Each number is 128 + 24 x the weight over its row's rms, rounded and kept within 0 to 255. Layers, rows and columns count from 0. Numbers have three digits each. The size before them is the row's rms in percent of the matrix's.

# layer 4 MLP up, 1344x512, rms 0.0519, rows 368-375, columns 128-255
109:116086140119107089096080149104124110109167151145109127141122124167119133099138137149114115136130125107141088112076158181142132101147139158131138122154131132147105091099117098113147049091134117148111116171126157103157106199128092111133108118148110176156140144062146111090159082135128147155104115093092104115166150106160136165119145145138101147136169146124099146139103085137106158137110
094:135127134147145169118114071116107156105119136131100135108124152093168140101109142135113102156134121055132090091114147109105087147095179107121132120111168101161134115104135108103136167112060073149163114102149124117122116094116140126129143150155133107148143125089126124120117121164100146153147101116135074129135134146133078077130132104168140142117145140143113127142158069135147129141105
099:135111120163138088130112129097142148134122112134144085152141141114131136140162097078097113116102130115125158117126110094096115133155185136114153140146133116161123137082102165132128106141172121107114142103141109101146135125174167135119124141128119163157122139109129098150138102116123164125100084110145108126143158108154143115143124118111161128135150072104121143117097186184119103104120
098:115136147115130141107103165130156123074169132157185175113147103137128128095108094110117118150087156127102143110132147089105155147095120118085151099123147128088148143140104179128122112141134136161145091090087107148113094098145113132159151100159130078121188134102166114147160157102139102125115134140159155137114135097116135086091147145089125157084154093149109114106186116120142097091115
102:112145097152141105135119135123132119147129127107162161112123127123129119140145153095151145135130110137101122139124125113082142100128112103129128160143110128142084119144153155124108152109121132129110190146112109145175149077142126137148124128121120171135116156090119143155147153158174126077107093137129145087077121148131159133140139093152116113142109135110122127134154148147111148180155
095:116092098173123126135107189109080151105159144110088137126117097133126137168127103147099115066129136161086128109086145137158070122085140122115118107136113146100144150122123162134149103115163102137078140122137134118127118102128135136132112126122146115139128098111090108139112132124104111114137146133113119135102133101174156155147140113115103079147132091132130125137091112160115161134120
101:062158108109141152147121158110146154074112167114108130146146135126185105100123103108135146140114127113124139133118134112098113140131135114131124121148140149110160116175151091133119137083165109146135104112160162137143168157114133164146174130142109111102131102097127125155140137155102112159138143128137104111168126143132098138115120085159114126144157133129128099114137201159114148083150
104:169137114101153139126096136129127164140124164123127145118113150146123132164137154079130118136073098137118153120131127163121175131093095144119131109154126109138125136161115119118087098128130109103138109093126143096153137115105121165090167123095063124158091141150125142155095173117126102129148123171134151170068181130158148190090103184112170100113121189128173152090137158136116104140143
# layer 4 MLP down (transposed), 1344x512, rms 0.0782, rows 368-374, columns 128-255
105:141126120111116090093107138134118104133125134122124093120177107123103142138152124158131120168112091087163096131127130140130156114180136141151134141123122154126136067115154143121147093114143125196088161139091140133104142154130147153129101117150091117140122172125094148083139111109144117140124134122105129088141132141122139209162128162157114134145120118151146143110149134178111153101134
095:111127138134141139143126142133125141092115062126172104106125125148134139127118123091107129114142115089123086161119196145076141117107099142140121118121153122118129157113105079097166133047136115116133173082129117104117118131125159150124093119160123102125157133103142163132142171131154174144145083140123112116139163176119114101146130098091100124110107153132095143177131099155128158137125
103:148114114100095159134140101085156157083126129108084082157143062056106074095133110120124113109085124147101147148135095115122161114114156114139129146133180155151097123100144179122123143184125145133155160124123115139135095137133144093142113112101107134133185122140118115089152169113139151097109118101159120121145113110099137153118179104143100089146111084106153118133147127160131110142136
095:111181134093122155164123123116122132087085140125123125116143112100126096172148159119113100133111112134114136084127105092148148173157131129120123136142142137107150083128110096131147143093185096099130124132128101168091128078098103101143113138117119148125119142160128125103134093161172124107177102127128099088146185125095156089121173097081131111121097131100156169145089128133166137077153
103:126132146124120136135181142113153128109144107156178134168120146122113065164118167161120129092117109101154151107100172110134157092118132121118139103138112146138121131135135122120118108130094089133105138121069103193130114116144104130126141119101138151127138095144091131154146128154050093134165091173103165131089114104150117171142119151152126150178128154145145128146141163137126127103151
101:101121133124110133150122141085150109130125141147122127138103165146119170086130104150089140091134121150115115126152144134140146098101061141134154150126116143113100165094132150133132131081136150124161116153144164140110106147114147133088165191071126134144146084147122121189124136124113154127134104147149140047119115131143098146147153143161130092136133110129141147087068121162088110087154
100:193104150157149123152126159140132117145108140082132126147120156077126136074108089120130147097130128143132145123104134155125158165146105115117130135142108139113111074120128155111125105118141139173149145133115108111154138128160186121104123124092131123111111106107081116078152140161133147156109124151124156143147149134169144129125108114130078130138110101096115164129118157146139131079166
# layer 4 MLP gate, 1344x512, rms 0.0511, rows 369-375, columns 128-255
095:112150117123137150130114121096149132112114120157119133121107153124209172122136142142124119154117111105116129141112167155118125149083130158152127122091114109140132121112139125146158111107123086126120119121123147123092092118105128125123146124148113091151141120069140153149126118144061151169113111138098096103116158129136116113131130137128129133149082161107137121130151136117136155153149
104:134147166150102128131172129122114161146122124132149151102108165110108133112127098100087077123133131118119110096147132153133174074098158108142124163148120163146148124142091150134123134123152109129088162155159074128109105112154145125115153128111111139149157146134117130093180093116119153143136146114164128140117122096118131122124161148139160138119152125134145123154126153113095122117124
104:093120137119139132115123142160098103104123118095116186132145133165092117109169161122105135158106099134118097147147119147145143139112117174113089115107160168145162139133181088067119169118116138137142115158110119174117117130113130126106135107105083115132144167168106148135138111174073146092075123152124104098129121173118139137112122149122145150069156073106138162122173103133128165124105
106:135134122149115105170134112150108114164109127115117135103107108134150103084111143136156167125119128158130159168103150136159157109144117119148117139131118113133099124120120081150082105111113124089159105130116087125109146135146135082183137081123071105134115164134135113137131117115085147142093163098129119114091102134129114148123176124143108150117112105143132067128090124133129141129164
103:126150112126145140117143154158126176149144149142142111152129145129150151123169086158122092138120186128125121134096144090116126164095162139071138119110175171169165135134109112071154141177114137141139143102130089094175108127176130130119129111101123160104156124081134169101135154146113151134112135122105147172130142136141190116168101137162162104088139103114179138120079106109087159140157
101:107143149118148137131131126145156157125124111135142104160134133139160146109123104152097140123150119126130136092157124120131146152189089124117129129140120175107126144167099121125136143117144123107141136114140135143103150145138101117095161163147106184132135138107132096167157137159121094129098114135167104120137142119157164140138104069157097113154158148109103132081134145103128146147163
103:146097130117155178098121124147186117154094146106152095097130134126108142127095172109120136138138151145128137135122141167116124106137116141120169139139122097134134101141131134131085106119083107111116142123112145119143160101122097165099163107127104160100121118139127120134073162128112103081162115127131165133115189164126142171078130135104130092121165170121160138132123178104129122154129